Part of a small language model's weights.
Size: 13 layers, MLP 2048 SwiGLU.
Each number is 128 + 24 x the weight over its row's rms, rounded and kept within 0 to 255. Layers, rows and columns count from 0. Numbers have three digits each. The size before them is the row's rms in percent of the matrix's.

# layer 7 MLP down (transposed), 2048x768, rms 0.0215, rows 1175-1223, columns 0-95
106:097148142145135107150152106109127152111103106120106147149109093147131076148123085124124105142107131089112141151131084101177109113128112082150133118131120090123133113108109098118092077155114110107173136093103079120116108144102128114142135135116150083130119088125089118129165116160091149115
098:140123109176128088135102160098143126187122118112080146133141129151096141133159186130093115125097130110141122089120138123168106144156135124076119161138108127112112100101139139124115108135075133115129114126143132176122114157110119142142140198095142116095134149124133108122124152121096116133
099:112137123124130152124079169137130096132085096122113079126116122127178099102107149156143153103131115104125127122086140141124147116120149116147072108125119142120127119118126187131090095128114168071100125077132107124146092105120064135167080143109136124146165111144107115125146130079116125109
097:133115138107140108154129146132156125145120118136107142108133103158130118093080154129110150129104124126142176158161159110143139148120160146117080131112122089129112089094130162091104106116131115131140132127128085167146141106148120138108115116131155131118148114136117123126162142136124164081
106:192095117149136134080156113152078109130145147118186163133108136169127139132105141155124160120138137162097119104119138086158105097129162167154170092132165110129089148096087120078146120100118206121114117109145119141158142148133165124094085125137186132142159118152106108088113096096101162119
095:146128098141124148097148144104150160148117146135122157131090156100106103169173144130150112101130143130136092123159147121166130077073148152134123152142205139142121108138146129138166088136111153141154137119111098137099149126114108117124144129103140116094106124152138169090145144131130136132
098:159139147132114118182129113135115142125083137141144134096111117127125120101126133169110129155126112097124152126126114113163108146112151126100103158160099079127140102121101083100149139134129141112155157126092140145109190166118103126128140055159124173106140160119107141111121122127122124153
098:107144130143114142141186140102171138117106138099145121157102136092114123154102137140198131130184150122134135092166117103112148113137101159136148096117097107104064168138178151175150129110143173135101104127142138127100102139081125172151171104107108082144134132150094106096129123151116106122
099:133121117177116178154113154099132112171134125139117094150120145181159122128173151148157138117135140129145118131124155142151100112124159112170132162109134118155144084109093149123069140108115118140185137128095104174145149131111124099136099094168147118114108140110111136143145145130114138154
101:114104136109103165072103174126113119153103114116102139095122124117135150140121101125130091141114088097112135130115184172098168148077145146128121128112167164160119123135110127084129098143139134130126101177126156090087127119157058102142171094138141119134143129131162147129127097130128124161
097:087154150148120123151159144160115160115094137121166104090169140146113151150121127158106111118126125124131090102091098190122117142131060111058146124160155150104131154109144176129116126108107115127124125158118156087167170168107114135130159112126111117117084166147127116115135105090108122131
097:099165177118089095114164158104134185145105149157123086070116141128089155125139162117124093114125165103113147153144110149124155040147143160121164156169075112126116121098158101144167084144090141158132106114117093159162160169103126161092157106115117159168144126127141142144082121134111184154
101:113101125141147136141127120152089096167137126130111134136150138108107126124114115136112160144095115152121105133141152130088112147138114137184142173159151138142132164140118142141101135138124100069112168166136109110121112128127094083160159099139182145145125136185154126100140089161098112171
099:136119089145165150138134148125127127166132150130124126135112169137091086129118140116128096118122140121136133130137168174156152136166124088125103094119160122117133131155105100100122146122124148149179139140104099135110144133152103148151100094123084106102147113120164151095155132143102095092
104:124101108134167143095111096134127143162139159190092115112163131138119118121133123121118143174112142089151149112086127131144140104127126135130073160074170077117123118133131140102133110120085124145128155141120148133116141138149120134110109115150133115129142125145132165147137136077118124162
094:138135101110126169132145109115118115127121088102158124157156159128194110129131107107126104111132092127113131138088141141129136145120070166094137091110145106117096154126127125133145141156146135080109105103145113098116121116091089136103171121144099117085159131101130189147141113156157182119
101:089142152095101104130147165125136151144104133115140132110120144136090156125118131159189140130155112096119116131146185095043147132156081127111170097143152129170119159116131131128143085124130149102089128094075120111119138111159124110123125159161086125134138145152120133131116135152136133107
100:147101095140137122110110105119147095116133110135180093110146151070145100102124138130119116111156141147120146103121096152170152126128119151138183129118089125118140132157127136136165166142121115123159135123098138158075096125135151115134125139108153142150131132133102171106090144119133144137
095:116095124152115138146140115165128134140135143141137121143146141091127141110112132119111077098164132125127103140136112126143113115119118097125135106155121160117088122166115130121102155153100150113174079142135133137104158108119114161145118129083135147137137101134134117126142132153100160158
098:157177105125121116108092134096112116124116191150091096145127095108162115143088082116102112129133171115146043137119133112140157132105119114120136115171129130136180134161148179137101094133162074088181134100128175130133129157106097124168151135169115121128126137081126150100150112153127136132
098:135115148121119128149066129124178116130145115138075118103138131105167121140130139104132145116112105080128123109112126120108117143102155125120108162137122143117110127094122140097190089106136143129125145111115149136103140155153129169111125152114126107157153143132178124148124136117112167134
100:172163121112083110117105132136128129135143136118138115124141075148114088100109128143123122129147104092140140103149106174139154089119139150099129184128131110128135128153117121120116112155158104131119135157182120114096131105131072139113141176137150157068102168090168114144115142103128154147
104:150173099078133139173093146109180166120136169126165150141080104124133131131143094152143131142132116105176120114113138159113092149127129141130101156154142170160100126166147092127132151077109131135140172116172133129127134127096171115161129161111135100113103106163131115106167134130128165123
098:129135105110164156132154134145138111132159118113150111079126128154158153078118134160121130134126110157093146081117073137117121098101157124133157108125087107091123119134131136135115130150133098150113107100133111123133099133085129124113116142157101138152112136149089121149134136096133140091
102:174124164137165179087147113138142169115127125115127113136129113138098136089125133153174148093139143121106159139160126135148138133100115147161110160142144118095115126132156169149126157090111117134157110116153109190119049146110125129088128167085122113131120143136121100106115121102104122090
104:120157128088112121110127126146117107146134123121139108121083142105135094122123086169165136143163132124158107125149138114087117100142144151119130107174145150099116083126141121091140138067105128111131148112153098145190145117115122133095096093157099085097139110123100122124114117119136175119
098:136104116085156129136126145083100105120133123108125124130122088166146143151128107079108153176111114120142130128159125068156105124173112117143112143162151120121116154093207158131153132069169143121116164134130231143153114084112170145149125141155132108118121143127106152151144115160100105065
110:090116091153132129127130096116155119112130134167131162110118111117134100150138115109127101130108098050090137118120134156133114099094129050212113157072135134146155151152137125100111127110130140117153140125159123145122083154155085106102164113100153129107119151167125142171109117138134170140
105:166148099128116088102111140105094076115112141126146157103114132152106100159113089127119141128116125161126134140077102133160142119125106149106157108100108120136153115116109096145129126142136110145111115147100102151117136161150172090111116110130151164138141090152126163095108168152141097103
101:129139124116066125097115108145112144134093108071153105139159131140156121095153139163143154138097141120084090135123121116121156128148100138120113114138107167121106147113116117136123115119129141106145137118147104131087151114113119130176125156129125092168170123138137124109174141085135112149
101:125113102137120126142165182109118182161093162153130123133104137115132111079105117111113137128110137090092149108146124125122178140141133142168133119087104115119154131093154135141131151155133118134150113135166135121148127138122147122122120123138122183166149125108115123128083142131092088117
100:148133097150119129093144131104155139115126123172134134148098124116136199108090124137159129169136087128109117145120123099122098140114140123178150133092149115118166147124121084101104123130151091166101161136164158147143138128172139120134146143170136169110134112127147164091192065129126185121
098:150136142096146096172176139134172108095085145126163153183129094140121141121134101120068158081122135157116098118148089131145102129099104097153105142106134123119134168162111123189112143121126136133163123127140110142131090177118131112134086142148146071143101117161092127093141178111107183136
102:139106094142118135120105120144144146154119108143137148084148159136128127188128160094138154157188125174163163084141114141112133115108146127148124116125111109148152160118163131119119158105146145140162112159149117184109117102119078080147155166123126091150088104107120113117136132135171117114
108:151147205150139144109152154076125122107119091070125075106165111149159112096095125162145119147127108151145076118135161110113151155156089135092158162129128124153158091137121112168130133093122135133153113136117148117136138128157110102128128131137146150136143123164140115072127149079133088112
099:133156151149160149101121136120102137136138123076115110118128109093158085132139185156127136095080137076085148159091146141151104133132133161079136141124166114169120106144127129140129135112085094151135119139098133107142143113127186153152129118087159123116149113170096143090157120160084172156
105:162140099128126119118148142107116152131126115137141098129079093107143100141113104128140129148132113130147115150126119110134130181141135167151138131140141098132140164124151138158112094189147114126164093124145110132153161145103139108137141102108134124147140126143161140130142095121091159103
102:052114099171129116138170158070106141152087127114133148141123173134146087131176135130133166123147121153142163121139143148096130114150170115114120142118195121158138142116129138150110149155128124105133140110118122119096075121161150102078169111162104112162115084115112135168145161121112089154
100:125167159128133114148131112112137130118157110129157127112135139137129139152120126110130144108102127097123139129150126118089127156178138172100127132114129163125088122175103174125095167135121141136084069156140113160158132164154141167133187120156147121112156124109149085141088129115134177100
094:109100107097143137144129105179137129136171142171124125155119101108127136106115138108167134116103095121170104133160136133104120146092166151103091106112139114141097096184112136113144141147155104120133125134127126081156140120113078119148107156128096139127128127145173139116110148099153119141
102:147103116178145114128103126119167155086130075119141165118215104121124135115152162122147114092101125141151170095073093123157125149185126107131101155136095126174143099163119153135082090080118122185169106130101159117147102147149106103140121133103179137115176190128180120125117097129124120114
096:152088153140135196123130119104138111132111143112140145130108113148139137123149144160149113138136144052136161099108113123149155072162148132160117162196121123162115135166129137115087187101115104136116178134136134098150148091120129181138136125135147132138126130098139119147140144120083109101
099:139153122111107109105131141071170109109118148093143159133087127154127135123153156154111141106139150105089161096119132143164115080113123123101156105171137101137147092131107119167100135122097144121117145141141113168130093110116120082121097071117130103174093136130108111126169182157090118174
103:111142105095123148156145121140126134106141122106143187146112097166095110122159131104152133145156099145107129147155130141122102145138116158125087141141135118137113125122126147161076155136143148106146137082124141171102141106128119100135161111099137088131111079128118146129087105126121101137
104:113128124114134134107124172140098116155150144110101122118139104086099127115158141106128145158109122137136136108121151125162123084129127129115133129141125128133122151143111157129144077110136129157115133147124163094129163136138114170125151125091110152137151093122146121130134162139143116126
103:113123123105136106126098129140109127116162119118145142126151149146090122119124108099100115149174158145152134148145115104184141085144110093137138109135107111158132125102098112153117100122125132150125167090176161150103112108163128127116084122120166143105109107156092137138144124166103090118
106:130098106128081161112031097122142147160139156128127157128099162124100107161121159128077174133146130115144091142194129136133145118146101144070097104159098105187144125156126122127108157115115138128110140150128186123134113153094112148111123117109093143135140138111098127126159122136127140118
102:085144130142139123127099090144134112136128164126173136127090120079142114117100132147146143148130107137091128112132175147104130087191166124127137098158179112101198130127122094122136080113134113119112110132093138123137175127157133159144136123092161149104099074143141130190084132130098134149
100:126147104109146126110162109127109150183132142152129158091109088078134105165187117106142112118165135149127115087138089140101087110111139155159132082138139106087076193137143149091143126128140184143146129124128104162158111133168146156121114077128146131086100177157130150085075130160112136132
# layer 7 MLP gate, 2048x768, rms 0.0226, rows 1176-1223, columns 0-95
097:103162145112102129143116139102098117126092132132149105124131080079115115140124112126141156108151129093177130127098124124107139140154172143151116115148134121129085138117161143140139121070128168131123112126142168123117143120145150107112129114104085143109133158165117162150101140145117219140
098:154139110188131138135154098161153134161155129115130144135148098152125127101129119164102105120108146161102087162156169147135160174129104133139134088169142092136123128133115147159152120136087115108173140144134101116150138115106101163132115090145122113133114116137119081116142106094093136149
097:146117138097155150086094161134110129097083135123160154107118104137150145146131116133158142112136182107130129123148122126130138106158139123130117141133154146166119175123177120162121149123110131144132151142163137160138060102122110095143129107120110138166141127114122091089085130099130093125
099:150096118101167117092124094145131134110151106121098110131149136162095145135154125112193183116139136119139130081195123148103135126123147111177148130131134147150185117099131124159084130112112097162137119120111145160127140075150104130142125147090142155122109159135128160134101140097140129108
094:102141107063126145134088103130150109119108154155110106131121153123094133127160103112114139102095154144131115119136146134186118110128109086137099139138135139125083113129124130106146130125159123126131110113137129124111102103115098145138165080113111127100119190123155157118166160102123081116
093:171097103100119098102140114149121115163125103204141086126165104126135140128130137163133137123115146137142144138152182156117131162169146149127166155144121094125170165086121126139131126124105125151146179133107153123129140103125128108141142154107099115116104147163160093112129121101172111110
095:098125135129116120095139108163156082133126176101105120167130118102149156146138123102135112105109141087101121125129088087114146158103151132124080132091129063150126130100159157114114160169167128136114120130147108083095109148120097141076124095086144132155140157115093122108123149141099131114
093:137145105138079138096124116109125176142048146152142097135133088112112111088081123108114141111102133128076171105110132160167122125147143100133117169116147114118097140096121099151104139141164124093119157128099118142105123145113162165095127118114097194141128143113117176139126124132063128119
101:138146085150157095175110114135163126113098130062174102109154150117166110147109147140131122106126137148090118145114095115123139168103170148116097139075112138155164105115161115138136104131131156148103138127172146143146133142179126110145131149115156160152150099152127146156112154136145114117
094:096148146123137107131081109156069091130147163100094134146145143152128125121157127107133080132064137154160182119113125157156147151135140122112128131113108105139126139075112093150131129110096148124154179109131107172120104109107076121138131092104113166119139178095141140128145114118146093168
094:171133136120139146128090101136144135115136119141104142123115142123066141138147144113128073130101154092122189146145141125104102121177129177105176106136139134166109139130134128142124112149164164159118136120143094146124090138109168162153124107145125149148182111117119137177118112110156165142
099:118133097142100156151113128131100142147142128088156126100174109099113157117138158128106112114115137137126116115134106099126132137079119146136157176108136152130153116138151097107138102119098109087113148076069102151154131097110159134128118149113085113144133124145088134165120129129134154126
094:136148136109126130118146112110132127116146095104133096098123126098143148111146132141162131099137113152114136123132099119148130121128130151151105158156170126115129156068102118130133133123176114132104142110138148070095149130076139147085104113119150126113181098133122085123087135131158199140
102:102136093136121105125115141151090155128109161167136126147139123114108100121139106121165128148096171105123157112123100109161159159105134151135137120096109113101094110093153135131126161135114132119099114116121123171112131155136125156140160132096137164136138145122103173144140138167107137103
094:151133183147096087111122144164142146137099109126078156132150156078118128121154123133095118083100155127083153153121083128121115127187144149126158130136096153141143128145144115108098136144097106153109153098145111166134110171111113124149173138143171181148113124165145146116105156144155132156
096:147143132151132130113137119140116135131108124129133161115097114137130128107112180166153109122158132110132124102092103115152138105130101163155119127158138121127149128177149136138087113155195066137120074130096132087130096110163147147116118147153165124147164138096128131137163156066152138123
096:061131145083134132115139120123159152094134094129130077160119104150129129149130149120142131092112111110158133113100141137136108160162125110133110153146111130128114120144142144130141091110128132129132133109173126141103159116122145104145187120116139158108166131110095139100122114134167114114
096:129139143117131146142162168173129159144102154160127161152120141156130153168115137136141152118168108159163149124075130109129130131142135124118156106112106132125096143149197129093110155097137125087134136109141116127172113174105145078150132144121115139136107144164135120138122076129118097106
097:157168114093154119071159142148135078124126131132120110141142170168103161138145141146128132128163131143155123065186109160140127109121124101131136112124098131172123124155081139117125172143117089153129126123117102126151090116162125122161153115138106149131144083137064141121110158110104135135
099:142118092116110147130131132116142141153135103139100146094154160138089134177142129089145165104105152163152082118130129120173125143161115115107114144127115115173152125112125105174127125103144088136095119121080109143114144120090152102115108083111140116139142163099102080112133140115131128110
098:151157120121129096122095134134135117162117124135129074153112148129081082146164145186119140126152136133079128131117090122132111110146061119085109105157128115101126144156121103106143173157097113119122089112101095137187149136123167119180104141134118096150164105141116129173113184139117185109
102:121168108150137133114124112127110166114086125118111112170108131128121101140132123101150134099129128133180177116192146117181156133104129149141103105136110132160109118088158095099128164122111160132127078123133096117124097131119099143152120094096101129171138114127120147177152134143121122124
095:113110084136140115107099140095141127144130125099134073138094120108121145144112157105145104117139108136137128119100179112114153134125099134133129099107158124115144119104140099132089177091130157152149179159118122117129155148072123138122130127145113133116156178106113155139089176164119129125
104:141138164077150151136118085107113112107124100173140151127127129147125117124158110188129091089127175116156131133132115157168089134167161111151170124143123122115139128151141142153117132153178104178134142130122129107127138138131084112143134127095154149160159139145175182167108151139119146133
104:161141143127147109115131114154126126152102142137120177109168216146105070079169109145122147078100159088140147122116078132133123133133110152121084111104117123130126128148140114122075151195164070133119157097170080142117140085120114111125186094131123142139118095150143182157135150129129104109
097:122115097131170153152133132142166126143152163165101121173110127127099131150166141123130133136101159134095143102120146145129094170115128126105107150113144150154126124125153130117099113127139122134132139125094124157115189165101103154099112118100106145145135097144153109109152103100157149146
108:115133116104114106132099105109147161086120125143137156130161125152092144126133103142141064117128129116153097114163115175129183130123126136119086135151111133144089104155143118147158149076156128129134098103132175172094158103121112133161141145133124134130128091124114084118140128118148135152
106:129144105128107129115148142172125166146144187182155109095153081104130183128136127124135124132113149185123112121154141139163137122123117142163149141095141169122132079129120125115111121176160133131138124122136180133125138121106108114139119115093105119135112103095126135129121120109143134139
096:112150109094159132153116131107149095138106159126136138133089098127118110117142144093114157097101134117126157117125126082145103147072184110134117122079102146110138147124150096156129120149124122123111100112106110192131125135115135110124138178157115138131101139139118112123102128144138116138
100:181105127111113099092165115162153154132104115173103153122149146118167145092145148108126094107136162094127130120143154128147137134177098106104185109099119082142147172121151147110088154130148091082154139161130142177102097148158106142121153150110120094117143150105153124091089133093103117125
103:141151091128096131144155108134116132129135105087109151163129132163131123129133159128096116109110164165137134136131114135145161085102115099118128106127096129125113100156109112126161137150102124132104160163107096121104101092095144074165161086141140113123122115112126149123134202111132150115
098:155135138146122166091117149130131125139114144124085102120147140101101154151121171101103129138164152083121155069126119098156191122124127140117135144087062105094099092113116158127105121130098142130118088122109120127130110166079126116169139094106107145129146154089098146147156180158151141122
102:144138176145104100088142105135162131093130076114145128114135109127155142133134122100126124107140096154122131112157124108149134144127104128167135168158144122138144161130155104162135120134139124149111133136107142136134094160150095110123096138155152122118128105116137113129107161108099116114
103:093135155132072133161122149128140106104125116145096086078151121150129109099104103151120139145120120165141143139139114105160128128145142110158125076117108111112101107116123125132089105138122145136130124126146159174103107107114102125121136145096135162122136163119159131102118138135091130151
099:123125111134120096134099115131131125132146089126138100154114096127129081143087102131152144109113144113109164126141091088156145127118210138132137108124153149138134183179138102138122135139143134169095122163137133138117172156136127163080097108129154110115132103159135111127103122126141163158
102:156147113135158084113124125081132146139173118097118128146147110128112117149138129100114116142158143117130074132143109128129124112130120112142146138185159173125124129128086090113177116096156120137128159089145110107127111125132151155190135073109131117153114137108131133165117117126156154156
101:122149134133111098173100116140141128098095136149191144126153122134114128129121094160126123135150161079115129113132122121114139088177109095169096111128136139117104129141134100105140165113144115108112115091110110153123134116122168118130124135130146089120115117161106155144157073079142159112
100:119165143099105110145099114142118139131121093153153156158110101126136108140135096162144124105137151092104161142138077120148095127134157118134090123154160121107103125154146139054119134127131157118189110089107154133100077118109090116112109130138075098124101131172116130132118101140125133150
097:108136161133106124103115126108119128126128106138128166171131158123129059150087139160136138121122141066132113129113121143136090095146176103143183119082078101101109099135138152131124101149182152125131133115123123118140114114127110134141098131097155159121106105121148133147112092147173109111
100:140124119120094070160093130082118175110093135151149098147099117115151112154167105085122119115116130153156131123144107159144155106121167142110098087111118163101119151113142118131130116120120150132139126097152176166141128126101140138109168140138162114121119120126114163133128141143160088139
099:125175120109100130067136129101141134127117101090130150123166121143141152140139068054100119119108142138109157107110125136158131122157146152132104159156150128174110086138147122110149127125101123126176122127147149114095164107068148129105144120085061144119127175119117154188118104132102169107
098:105133107155134105132120163123125079079095125152128165136154126132086121130088130128135143111121147088150108111155110162135142147083135156079122105184084139119124081147153149107106120147102115148111182154087139181133179100167135101127109120122103140148110090120141166126119115149112084126
099:139118167125132137116106115130105161107128110104133140109164148107178150132127169157118133118131179147141138143132119126121160129154163103134155147086108139081132189171123134135129167125127125120111135168114153138132120142132127141088118109107160128133166151125144147099119105158131149121
114:128129100105115110120087120166160066074159148146116146091179141113147108141128139115130089102136178108140150126109116152141083152170142146110095111122138129135144116126050104175110149125150146142110104116164138140118102120100122079124140091088127134151142161093141132138111142112109120153
099:106115148114129101147098158147170175095163151121105153179128158089116177113131150158126154153120120107177122139163082151106118120155130127133123104116100161120153092131106142104132089084123106136098148136146112113137094148097146127136166122149147121110115079111132161173087156106152097134
104:135124148150095106100096090169092118136109118141090125109130162143106160171135169138140163129119209161146134119155144111136162148128132106152119170123132105151127175118106110104108116138146128132113131122158143112113126131119154097139126102097130147136139119136099159131115116085115124122
105:131147131114101098141105065168128140072142142098141105165120074116108118121099152149131116147134148166097138147143105180116079093147143124153120160097130123128090184147131107140151144138131141146144087091178179125103148119077142145166111110115119103129113138155127161168084140149096132104
095:173128130163131115122129158160131132166114097143102103102128115130145117123097130083124090141148108154146144085157139154094137119140120130143146140153112142120115135132116124154135148116125116137148118151147129110144106136129126162098131129127103157141091149130141185140136124154127123167
# layer 7 MLP up, 2048x768, rms 0.0219, rows 1176-1223, columns 0-95
095:132111150081167114148115108191121084125128149116113120096107139119162097143132155191149121159161079115136077102154102170109102112095093104118125146112114112116132111146101129150135103131200111121160084169127160114157097147149080174106119126129106121163144114151159113141119128115125109117
097:141124111123120169094139150142146156150110120132092076106166161169125122145145104167122112107100112116099132110133120140120105095128137149110123127137129133121136137158118161119148048112126137164134123130111122132156113117121143138118064094115082105161114149124142175106083120092112137156
094:104119147117106114131106137131159096150139132153159134147170106109142131143131132155152148107145149106143140105150142144116123169125122156157128096134134106140097115111083117118127160148150126118122149118115092139099133111112131144108121075110108122163098093139155126154083109134116149139
104:119134136106107140117094180093099139156162150151110108148133130127144151109117155153094139109123188136152109119109106119149130144166138128093143098145137128119093114106115111127143106118077126132119160139135091162131145124066166145119121144121166175112120140085102138107112126150120105134
098:140115146113103118114093103124122111095125174114118114160121164147128132100079123150107159119051121137100107098170165095128145152166140096158101148095144121164119118139160123128169120085104120119074136131128164130129133100102152119119157104096142153123134133158132142143182170118108118173
098:128128139143144135145144117134166156161127159153137126139106117150096105121165121170061123141143138164141079138114147112150160158119134138115125126122095125123141169129151154117187136122186156151115086118115126158147121095154148107130130177102081111154133120125153125093118119127070129108
099:098137131115158108114113131149126084127112149132093146094144140144142136159144141089135143121106143183167129159106116138137106121141173124144146089125127158112169140106142128126132097149155133123097150107162087134116150136071129109117131083137124173101101174095142153127109137142101144188
098:162143125133146112136100100122118121119154148104172126151163127116141114142191128130138133124148111169171114178129166119133091109164101052114172132135164174166090149133100092117150115149102127145151161118145102112161127144120136115154108140125147090132134138110158114149187191084153128178
101:156169107136131108156119137202123150144111131142104106153127132121098124102138106144133105131121141108139132142147149168152174172176141148126134106130132060141144130090129145136136084125166175136118122153116135146127128142114106124102098085132128116114161123148132169167155094123097164148
098:165132118115173167167141139165123149118123150117129096145099146140179131108135117097107153149140104155109139113115107104156145157136144119145138122125145141106121108070110120134143091089098117128172140140107079135147151086125118129106119133075120116128148178137156105114155134109130145128
098:141149116156141119105106108110118101111142154116143137096133136149141164126134154167141152120160170113146162137114125123142110133100135133116138141139110139108080122109087130129105153120111126071121158147102132112134139133137091133103128183084099120149135144095140143127102107106080124132
098:121134133120151168113121111118068144088100107121112109127113109102163126154168119131168116119121133087131135144141144156134120114149134132149126145139186161114148115117145113159112152138106112089118089101121114124117158160128131140132121119119138117104151147089090141162124142099156124168
097:171143141130154180183081143172140137129116142060151104095108080170192118116117107146138126142140111130133147138056140118148141119117141153143164122116136119148156102103085152118150130151110157134105159111078093153124138098173137137136091121104110098185114092166144112107107156109160162121
103:118086132136137119134137147136099166176153112129083127118160108134140118152136174130140139151120121140127119144111165193154173132099167146096127159168138162134119096179126118161153154123107128087127129134162157164081146163133142164066133108135113144172152109086135071108176175133144105123
097:132090109110134183126150164143169104123155163143103106164121122165118126130095166108139138139027117121124116128135159136125139149116173134083110086108147130147096146141121125155110111128067118141126093157116159117079111136124106130097086110127109112117104122087116114133100140126110090077
098:133109146114182082132134102131127180159129126131195141113140145126105099116114141127130162147137135047151124128130147099107134155142093110120135083146114145125110119110111112120112101149153160109104131169135107110154129133135142137132153120131173143134123141155123075119132122128145115118
095:166180118149109127116109170137114136154112144155127160135119152122106121146168155089122133097119148115116121115123094112138152124148163150130080104111132089128118159107145136160093113139089131084116125098124123098117130129138103120122103123128138151142088185124140134102146149125132082149
098:170118097174127141104125155107146102136106087114122097093144109099109114137103106138200147141157159125144146121145129136128146132140090093102163113145164118136131151156128122121127164079057137116112154133127132130156131108123086143112113104108141128129132102083166097142179155137135162130
099:116106136155063142145117135087143110125159124158110111104115130112154127140096103123172123125141117105094088143087139086155107113158131115173127160138130135127145158075155135150123108150130122090180097137091139108110136121125085119127151104130128157106126186093154118131137082157102113132
097:159128141135116112112127111069171108161153109096132103120131071120160106135125128113150108130142105116190098078104133112157090162131103135166093117117169121167118140125135150144145178147097097080118147096113139111148157125110127130136123149121121084104142074148188107092117139130129109169
100:117117109119098094149124150165144126099111083157114164144115122133142097133119150077165117126152129138130152150106113115110115109089134130136108060128116128154116181127147115119123151165155124131112122123127158153123098134170092145137139142160145115099101122128210104171110132130121116142
104:108174098173134151108112130118128127109145126113144166097124129125118160122157157156146131169143127160179109105131146150086144110113094134134108160141094128128126060133141097118150163100115141111139109101157127146139160069082132160175148137074110132117090050149132099122150126148159107081
097:101130143078137144129200118157115117189127141114131127118111099143139140156106113119152086114109146112152128131121120118106110161124138121131102162156115123143095109127117151117130080099109121159075091134128104138113083102093141113092173052126101128105132107135103138144106091118119162112
102:091093104183193132154101116140124105137108102123141111175094112097100146103156138131152083156128141137137164120161119105110111114140120167167165101125144139130141086125170077116161152127153132132097118126133113080139164145125098132101137156134154114131079113122126118140176131104145131164
101:130073124077155146122093164114105104138139141136130123087157161113146120122120139168135125114151132159116092089127148117130155104162095100108116101177130123147128183110202089134128136146114090095109108119137129148154125067142124137152099132148147127136155072115113128114123161176113128086
096:114126077113133114130132149120130106137137107111137095151124169114175128134098142106106141152121116130091118132110123092170109116133079159147110121111117123107126144074113121081148136135122132120166129138116101142116144163173152161124136116118160150151122094155161163099146141126121126121
111:100130077164117144136117141170143147125106139097151135158108088121143120101110122149121067138140137101104122141160098154147167129148101108154078137103103101133144117164142124087109110109102152167119104125106159143097137119140095135161127125125143089162112101118148071117110133133133119136
108:107150118086136117150119123116122122158093103087143152110119077142143089136104093142118088123145143116101120101091094128093093128161117100126129060072130148113099178136150096123150143130094143087137143168136114115125132146118151100110133151131106109106173128154096152137119169125117142144
101:141117161162134123126115182095139152123130090127122165109136108136132109152160130125147136121122112190160087147144121158109131162125105149155122085137147110142131144126175097139161141109135132152133143121134152069115127133127124108119167125121145126154136164124117152143158076101127189169
100:177149158119121154128102156132133151127100108144114120138140137100109158118111123080120108144133140146137129158147171121107151092096121114141157111163108142177122128101184132109163141137146128165119079145111171115148135103146175153141064115108176137144152150143155173127108139125115163101
101:125142117182188145124141139134117149095091124161111152110095111145139174166072142113114115119150126136145113134144136145085138137119152144107091097120143122049132110142121144130104189180087165145101160183127187135112144113139134145089129143138128151118140136127164122106111135139118117109
103:102127137155127117095169135133114102137120147141157145142129169108122133146177099151100151133121116135096111160184129155058164091146146094155101156122124126139123097109131086115156136128098100136119150091165147145151099091121168113104168107158103087082097159135106111138105105090094129148
102:120114109139157127166127134120121139160149122129136149158127149112159128138118098076153129128110132131117164136149141104120157147151128132131108134117179159174150163169200157182152118137129130096135154124151123120135130133076075123139092179134100102122115081130178141164139161109097128101
107:117145160098108126149145139104111119142090113137151120095103121112159103105154118123094171147158117125123120101139167136130182121138122154140162105114105120127122114129125123146090141141120112067112122110130117166139130079137100101122149151132125153132117134175116088100128132088129147088
099:154146136119157131102144100159118180135112077139132114113116163114125146118151145169116136137152122115111149154091108132138135154150090137131115118106120145129107122154171165095155113168120128114108081139100168090135124067120120133161074088162145118102089146131094129133114098104126123100
105:124149105138137094156091146136143096117156156115147084099157090113141115168114120098129081096114107111143129150069146151127123130169149178089129152109120114114126161082126130175111094149107170070148119118147130167135130145132108111136087136130150134160160138150132107132154124094074149105
102:113108114119138073129134140153126164193118139128125113147120162126079172123098164094145159120131111122173124112139134113135138154116099119125165097134199149194119130069103123124090140120134122174086102175126157103141138154146128118123161137151127110148110132115101100184107150158134142136
101:142159114107143110191096144159142146105171130116154137108121137123106132118119119092143141138137114089163137086104124144170108161145088152102097112106099157155135130112131152154141126171134116101130113133103116087166154137157085100145184125160125111081092109135166061157115142119133134153
098:133118112140126143132164096139141149128107154159093185173130093125166042153122118176130117138096149100130137163090140132138101130178147113130169131155142185125112090186147112161109126127155117136144111134113097125096124133116112115178140141106122111099083126082154118147116124156147141122
098:116119124098195135106098103099105101131146107115097125127145146148108112140146099130134121141097111159123129104118138155131132108090086117139146137133138109148141129108112101088124096114111123147123129148136130114106124139151074086161129128156168150125143128113129136089092101119154134140
096:147135130131088129141115109089149142120122171082131155143141168148126141111127115176132121134104112102149130142117157131113107179117144134168094150132143159152117102140116126150126159124148126112102145126128143119154121104116148111134122152166122105105123079122147130120150154107153079136
094:133129094087121097162133099162123136167169154086115093139126144113146134155175148119117132143121128106161103151165138146138149166100090092106186155112151121151138120143145134092143164143153155113119135153125113114116104103108115114119175122149130136176155105150154137149122112102083084137
099:106108154104137129145115140098088151187120072136180138089114129111118119117126142182125116089150119145154115117089089102114124126141134103094113139148084135120118111135150127101139137146102115110092117108137126104140131100082125115127166151116190165114149120113127155119117080130116130171
109:165122080123184112143086069158110126119135169114097149092177139108117073153107120129127129129169147099113132147105077147108108155144119117122094142129129167117181111120124123138113141121149158129132134102113181141156102103113142104139149141113136083107146136122117158118129135107100161131
101:108127140102100138086102139120097111122122117093142076077146105131062115110114131113105145111133111182083120121120117121175117130098128151117145152123116120134090142112074102086119159093137163142137138110106113140131094122111164149131069098118126170135140134155121156125154118122114130103
108:143111139099158147155079136125106130152137128106110132105164152124092155171132163151095149120143125145120117120126136141137171099151119095105113137144108093131151132165090145111134156106106116125127122149158152101149155131112160102123123149114113107152175147137124117132123109082125110085
101:129138122105132153077114111086105147144097152123148143132132076146139136142124119104161117091125115148193127097140102108133100107090116125135127113132120133145071143110122150140091150114135127177089134115133175117159145118142088138114143137132157116101137162130087128095084112126141129161
099:147133133129112096171134105144155129134107115129124144155127107134093129129120152133127149112139148083125150100088124135103135107139100121108143086095118135136147110119131138108157118097151130105092141128126117133107175170139124082136180099120142116122119151167117115164117152140119140084